{
  "d_model": 192,
  "n_head": 6,
  "activation": "swiglu",
  "parallel_block": false
}
Each number is 128 + 32 x the weight over its row's rms, rounded and kept within 0 to 255. Layers, rows and columns count from 0. Numbers have three digits each. The size before them is the row's rms in percent of the matrix's.

# layer 8 MLP up, 1024x192, rms 0.0686, rows 317-339, columns 0-95
094:075118130145110085137102077145147087154108159149136158101109088133104138040120121177087108072138102093093120112124117130095056141076178153127117163220098152138179162133151133140121158107159083096163089143105156132146150070126126125109097170146138104174142192157077103123168190118081184162
100:150178150175176114137044147144122140127117129162150140176152136130158058175123157132164160082128132149098146075123148089117143115123152098158141081120065115167145116102097111076094154083079118117135127150152099095118055122112118094138183088179183168131114105100095120155166132115106094172
099:127212072122162098118164151165113147151108144156223124124102125112149119057154203133179175146122116113162131181094076114132105140118147132174102178155124101134095137166135120133074081124175156174106087147112133100143120119147063080162142104087164123139077188099130137119162148099127148128
100:114143096110204124112107130148179100155145131114151093114093059104143160162135152141128144079125175132054134110082113181155117101170102131076108088109116134107073138128091176078147101061163120127136123162103161133141165124174151169111153134111081137132147083111132156117151167085173133137
098:166082119131122102137078118148138155146143103096144107159176129170084138101110150118087141120136109164112081104126062086186173022147102112180162145116155139110145095176112131145119132108161125119175139131143142154084180119158123127195104149118136128119184146128117126171158127068148143182
102:170087146145087088129150109148185088100187146139125146124166082098126088107153132163125164120138162126125102131069124086139120188106142116102116096133149143124167121140123088085123111088128140116143124058084075092114070131133153076155159148153141146117169103090095098120119117139134151148
097:127151150103151146146107187095151169123101073130139121106099140073144108138075108148132061072100161151084130063095076136142154127097151132147063077078150133192091101155106155160115181098108141182146068095066152127140175079148161064137118139106109133147088150149149114128174102126108114155
092:157055078122125143139171171103192151106088047119141081087144176131129103131099071151118171150137142084102127126097119130174105171089109154123105140169084117143106164146177187139141081106142169145107163167109158137130088175126158153168154090088079127138120123144129139171090106125134134143
101:166159153108174141109119165112145143081124144153122172159162046118162101144146140134105079090139166069094125093096142093105185108192063148223173106104131119110083128107049097160138150132165105136157115128129085164125189118204070110146194124029126081178117174119047183100131136146198136149
110:172192154125110151179103144179097123154063120162139104124125141139119154091135078164125104130176171104137133087092167158091115142124120131140147151124129165098138144152134097171185155100087147117144099208172146156159143095147125151096106112164182166136202098114105117099079157183145119155
105:140163122153104162176109124110141118069176076113164100091080174195155151169121115151078160143140151120175135134091067094126164112022132117167151091127155142122130121158153140115111122083157147113102131109170107145182148161164129176075134086105168135144071178117103125159089107134097114127
103:087100198148121100144075179162122146157098130119148049091129091163132089060103091098170129154139124115093139153104084135172133129125165172059145146111122141144149124130111129115122146101143067114077047096110102138111133102149052119091098118175091130134104139148169080115086115132065149157
085:095151079069172093069150115135074138133150176111157175166093137154137138112218117098112133158090171102113128114164085138056123118122127164148135182191159046122134153146175076040127084170095090206135162107130122126112073106062108121098166180153089126101098104124117178112093126088121161108
097:156117114132145148150167120125162125108179135150114113165118150196056111127171100079132184098143147155166101165163081145098079090067070149118135170102121136103084111084136160137113174143145104088131140182170141106174103144120128133104187154149125038206156157110127116148180161140096120117
099:072175134166148095159166102223083146084111203104155121148082077143118115190063114149149062084108122134150148137064155058111086124091104098074139118210139164102186095128099151107136160088173108098147147117181123191100136154120119162121079071154164090124133152161125132130126137050157121143
097:156185159133165062162136145144139102139176086121087119131176176118097180156137194078104118158131149184153175128167147127151121151178120133104128149105130068155142132138200091140150042103129114167121072084093099140137076090078143128157115131137157135092132168087186077131164126167099171086
092:100096162126129134094166143133118102083124068150112172141129164169165141110147184114094065120094098122136119135181104171178201076113115199148130128073116101129104122160204104184133123086149113112164219101153130159101121235157045130144176137139135084102103102077134169141197081159113110119
105:127155119145174101088084146156042165080125153120109121136125130141121123167068175150137129187112172104069107106158115129135104159156110095126160124096131184126158170135194112137159103179065125151152140104129136123080110106136122157104104106137170100108132093192111128135069160115100104114
100:103069157109169122111107154123117184165153132188125140110122118133131130141132139153107127187154133157102083101169086151125112074178119200134145173137082119155093144128131134114097112134106156090073120110102151111059133128104103096109115124103138103095127134153172184135112138177135072104
112:102141152185094092126177147079126166181189105118127162137138143121129219142126131142033097121112110136164148127116100154118111080162140123163127134154131128164155096116126117160170121108134103154121137136165110102137135096087116109076158065169124097072050106096089111139149103098150144128
090:125191085107127140093093128098115132147091119137149154094153116168161144104089059178120135147142119148178154170107116113143060092115126096138131117120120129160134103147127088122058146129112188150161174208155178077094089176138136174111158104173163167102110129076125141121049101144092131164
116:102112128188120122189153069132068078138149180074129161137152142087202105140106108127080122129121086124089135141097160108098127108115110140110128104174161147090154105158093183134155110135089128109155140039107099124130111110154115102103098104117149069076131103125110138137127128087128225139
100:171122059153101153129137134192134099171153150151122074075098096201143118141118072108105122116166119170141121136117114106160142142100098105133150159092172103130135142118100111166161113123161150118127160120056101187097179086149109093144118110158130210089109134113073101134060095110159189091
# layer 8 MLP down (transposed), 1024x192, rms 0.0668, rows 317-339, columns 0-95
099:072201080135113139070117097099144083109132070125117102113101151122103096131093120185113099155138054155144122154123101148120075097153109101130180108142161109122097165114075141119092171155127074121157172139179094164104092170191121156088133147104082066124092122159126118156111134135152130107
105:145158148138118123098171145154150149152131075102152142099138158136110137102153082205114145103108145099180095117108148086149095113097139118129113091086107096109154140076089090176092120089120159113158168057181153178197136106130120120102066198144149090092105083137093150127067120147129125173
100:187121144126124109106113104137138125136112139122178121136136118117172148098166076162114183080164106149094104057131177139114114136089118193095030131130115120119126124096156122135114124126175158139119095117179101127128111160199108126122093056125123130149183098116157120173149128111157116132
100:079110101111129111125099169115119153119199042130148144105116087158127095140151144135090103181131086120104094133113179149202093165089186092114102151095144154107177147110200123163119109094097122118105163134126140124102150115161119161114121129072091133171112187179076103118113128137142170080
097:126171070135079146134171105134173109137140134108133124177118116116130181082147101047111058093099140144123142118147141148081076088060157153162122141156129166150115175114125160140097209175134113143104140135095151116069129084160105120120094103095135108120142154167162149186114130084093151167
096:216139106085143126136145165061092136105147115142156100108103117129151138121159101112163137135085185119111126169145106110137140094110180034126130134096158118077120147151169104145150105120116082106109136098093162129084094172157140126171116156172105117144163138181094096136168122076114134144
100:173106163108128119110137051148170091117144111110169147141213123105097182127135168181151174193115145107092132107099146126136075123143045087126053098138098132095138158127151124143143073147148109161061140123170135104099148132158080134111162067136133082140114133130134102132114114142201119105
098:132070131136099156116111144153083154114143108178141111141131114151130078178156173120224108115187133130123096120159118152154113132177143117123091175170093182147181122135155162154127158109114125107153100154144104128121131163104174155112147049088143156121147139099114133091192119148170194150
103:093076165139164072122072101114112157165111190136118106063133145190207161154141111066130128159164132139102110067075172159156103116105156137132120179087161122134148064067150115108100057085184176066117102170172111083203080119109132155124140132186079103072148131082120078105141183122118136103
108:160110112168115194130085156086085142155096127104130097082137153123076115064142100075036108144081129092086099104145120153110118111143138111126073118105168145114138092128092133179122135072111163087179165091115114121160193102105125127149094148110192116122171118119090155067081120159196070103
102:122114101161128104079138143132060156172198108066085119139147158126122162114156094066136118152165082084168165116097204159097158099128144160127135139128148140098115137139081055188148161127148080149116160091125116109149106128149176110138133077155109089065160143125119139091063190129098156111
112:093105169146162033129129102116148139142110101147100138139121123144101133199150101159127153137153112121143146155165128119147134162134160152142113172172107114206097064126172126147114106137174129149102067134137110118162134146137118107109106090118092158114139121153113109075134049203103164155
088:099137097176116078158096150150101074170139155097124015178091088145078144147092135135117114190147146139137096149155156192117164093124184095121132065087171144112125128160092093180103165102121135056155174172154124116088191158181080102167120090087152119062143106074116166114102133100163142120
101:069148123154079102115169108108132164183132100149105123141125127161137099132111067146142087097133143150154126172140094123124111151108100122117127109120137114128049134103140146104072124142178156071096095135108056135119123116150119183102185147084116059160113087089158168121155104075149129108
104:072162122165143095117072159130110107102116170108123081160082129130131138145065130162129086079120117076124136171059072118081094168113112132137140149087168146116130111151174155163101122137247093192131161128169149140068093178113118138120164100156108126137116133136150099089131129155125114145
102:079159122172153113144112157150102099158172136205162135116117112111161164090125199143130166135063144106123107106152131144203111152155112138126123156112163118093142075082116139134098126143118098167176131192132116125184157155184105084135130146076121148152167095115136109197124160151156152189
098:107076165144122156146144118140122160138121087200198120117088140183154119153130142169170145063108121106118120143150171142113125117126109148118087145152106112110094127148138155215154094109091125126143141169094140195099236173093032092129129107126134146126047156062145152152130110111111104177
099:125168116119119112076103088129115134118045078133178131120132113144152119101193167177132077142090125139132147078101142141171102181158151123085144134122145142139126140104138141102152146104146081119127112152173184121116114115153153165121161128134176193113104071152111104073133119115149114079
103:098093162099100126129109153089084131182181106193110059173126101123093088117136112123117139160109132128123170134107114160123174187119082148081107138142107113092125094118078155150116098144066169131171091138168112111146133114111059120117099117124180136095150131081105093109112129167099104220
103:159121086090146145184167196127090134102043152181172140106153151137172122159134118092196151172151137140117121081113122097127189174128099193168122133086104099111133171150095140125175168165073103135142073150189100119131177152150101140155100158139152191103129100108071143142119150122124157139
098:065093109162107074109090107107095089127109114152185062143117162157120156095134158135106119155101149119189159088112103110150155203179151091124126127135131131160117103160093148094110141107173157175114135127206142136148158090088117093110079173110083167128141084085112081120173111148029178133
110:095145127087129088153127168148137093126148162187085090154113156066087159133132111113105126098098082100160109106127156124140154094152129120135127110075132092165099162125099113140105062126164118084156167175117131140141122078163141173123087110100139168098130107132105114115153119120092130181
102:132132128104145107135158108083087163121185133172159129149051152138096132123100154105128116113091099150152149223141169080112090125130105122092138186108119107104161156140191130161134120133150092151075067181167109127106124106101116106129105051085124075147171143149128053205155109161158144126
# layer 8 MLP gate, 1024x192, rms 0.065, rows 318-339, columns 0-95
094:120203105123149159017179087173122119115136086139118138148106098133120147113087085147084134148150163057152138159149176191146131096163171139107129143095138151106145116121114138133175156084112131079186166079149174148144154102161130111145152094166078140173159126122070133077121217167129174196
099:105114142152093147120115105107124088148118057140152102165112147125101187118192097182096071095129107109098108095128168184130107113128074046169099107138113120086147175149199077098106138151127136080156107094122122137144118064112150154135121162141161128147120090087134143101088096109109142158
097:150120113154151156120144086121152101140168125127105137100105111162143085172159178093197107150100154133125108125093149089099206132111092153119156140106111162174132172088181153163144122174118167102100126135098139126165134126073127136110132124136087107152076123177117114155126097064091098146
101:130108085140138124130090137163130112098098138121162098109112084092174118095134144124171071171058113110119145135158122093108108085035123092175119156155120160114113122119166098157106143107193139110123146127113114128077105139150072121117159095175152183157058168095111130120091099118165166119
100:120147086142145108139079130143123101115023110093083108087151100169134102145109173110138118122133133078186166055153093080162132070118136187154120128173139159122094138120132142146114109102141108127115113154131153155143209166101164130151135115108118129104086114170161126105143160150187146137
092:132093142149113157164093158125142106160112075146129172129063122121144120099200162133138164108127114149094097145141078171117173170132079132135118146152130151123065129082145134132145081101143114103153116125123085128052099194100134159127100134090103216144161148150139147130146173121108189141
094:084088148077146125077139161143143124086139105163101102092167087145098030089133133164108113116089136082133112177152152163139115135154132142117135127155111132169105112077152130101095130160108173069120129129101115117110179129132149150177139087150130133147105204121172097192105146128174133122
102:154148151125177180153121123128149144131021123157141121156146135100169183141089098116136153137129100147157103150124139079079123115115157107165158087073109169152131116131157092147109097125081075149070049137175137169135176126076093134120110104133159175142132143145115185195076180158134141154
105:136160138103195124190141133153150077131125083177196107125110158095140159139190159119125124122100121152104078130138159122165082144084129151193114093157131183104098125150078082158131134181142118092062154156089162124130109180142118152175194176085146178133125155164165170126107166038090115124
100:108101135167081098138087107074106179130154104167123092150123104160077110084073134097110135102117165154076132124090175120132072081137097137170084141117130172165120178123122090201139178161115125152107100139092150169149169199162116126117114124161063137107176132120155109159152210092112128140
096:150132057147150117142227116172075151166164156088170129145100132090147139148163146117087110107157098122085098073116132140125079137099146110132119137099169099115096134112112134125147155112085111114158142109121138077179111139120161167140148156117149069151076109152135110210137168082139088116
092:102102094129129144129108120153109132118113126136193115119155095104115105046139166073138147106112123131158125093144143157105196105152068122116150152082083163080160089178160140064136136118102167133095152066078102159149099090087140141155144170133111148123135075161125078145141121215114175112
102:119145182110083136041138121117093109101121093147151064123088168131107119179105108163099100111097215123188177125194119096169110134081146146133117131185159160113089146131125144122149110127127097113157110134131097160173097109124163188147138107153093118137165074132158153151122106121156079132
105:107133134111131116094108104178106125119065114080155123102093123179180106133117047137130057106113142082135115186089121146167108115135112056131109150187101128093112153167135129133098110101158075157116061097185119148110129145103116156128151114069154072144148187134184149134148100096130154172
097:087090074145135175171087167126094105133114152134116180160159141080120142173162135117073175147087129117156225139050089196141187068074091153147123087123101153105121203109089128090137109169104100137128166111098114096194118196139170108159121125110109158134169120158174166135121161171112148172
092:105185090131118140069121114171101071131185144163070143084163135149193175164113076105078116158114107118127096132144120115091180129127088106126148138081150151147117109162117070149144072162134063118105155153156192125127159119161115141119123060157081115169134127138068216095153135146177135158
103:100126148153146047124113114116121135127132154127129078116142146103163139164169114129171161132164114162136162104134177162129099135151135153137104099085133124094192124112141035133155152141119140135155149151161083126120067186145102136086143110116130104100144107187144165079045118094097119150
100:113141126118137149181210153154139105155109144057141089152142155118152154105179130142155107177187092131111097155064110150159129145150186146112133113163148105133147167149130160144121085033143090143049120126108185106136072118102160123120117145124054116142104140187149135153173098110091105071
116:150110116110147091063124076167204143054146101165130111159127106160158034083152100121153157153176097115106107152121111135177115158115090136120113121152117159094109164162134149104126146170117146132102152167071173117166098151135110190097156093118141111134097168111113136193159117077131144151
098:151095091158115210109086112172108122140070120124137133108139143141120165127098046132064137149087153157103113130117150131136178112137131113150137087124095104133132138158098099196156101074148175115135108130122161120114048189199182101113163106179117133172153169121068160099104117132164092148
105:142182082103099092145143128122092143131123123103120139180146075117096111113083147097130119109196099114134139174094144119110144171175113131135169145112106111047116123117176176158146083183141156075187129137099109064147152112098149108145159145131152167096120124074183158163115111109130187188
102:089215108097125152128104145154164134153112061120128139072106094125146141057117115155120148072147159084138174169170124153128140139139120151129171054106146136080183190093140083140129090155084119110155089197087121110172169089131157125087124147125089110147100152119133110138153136161135132093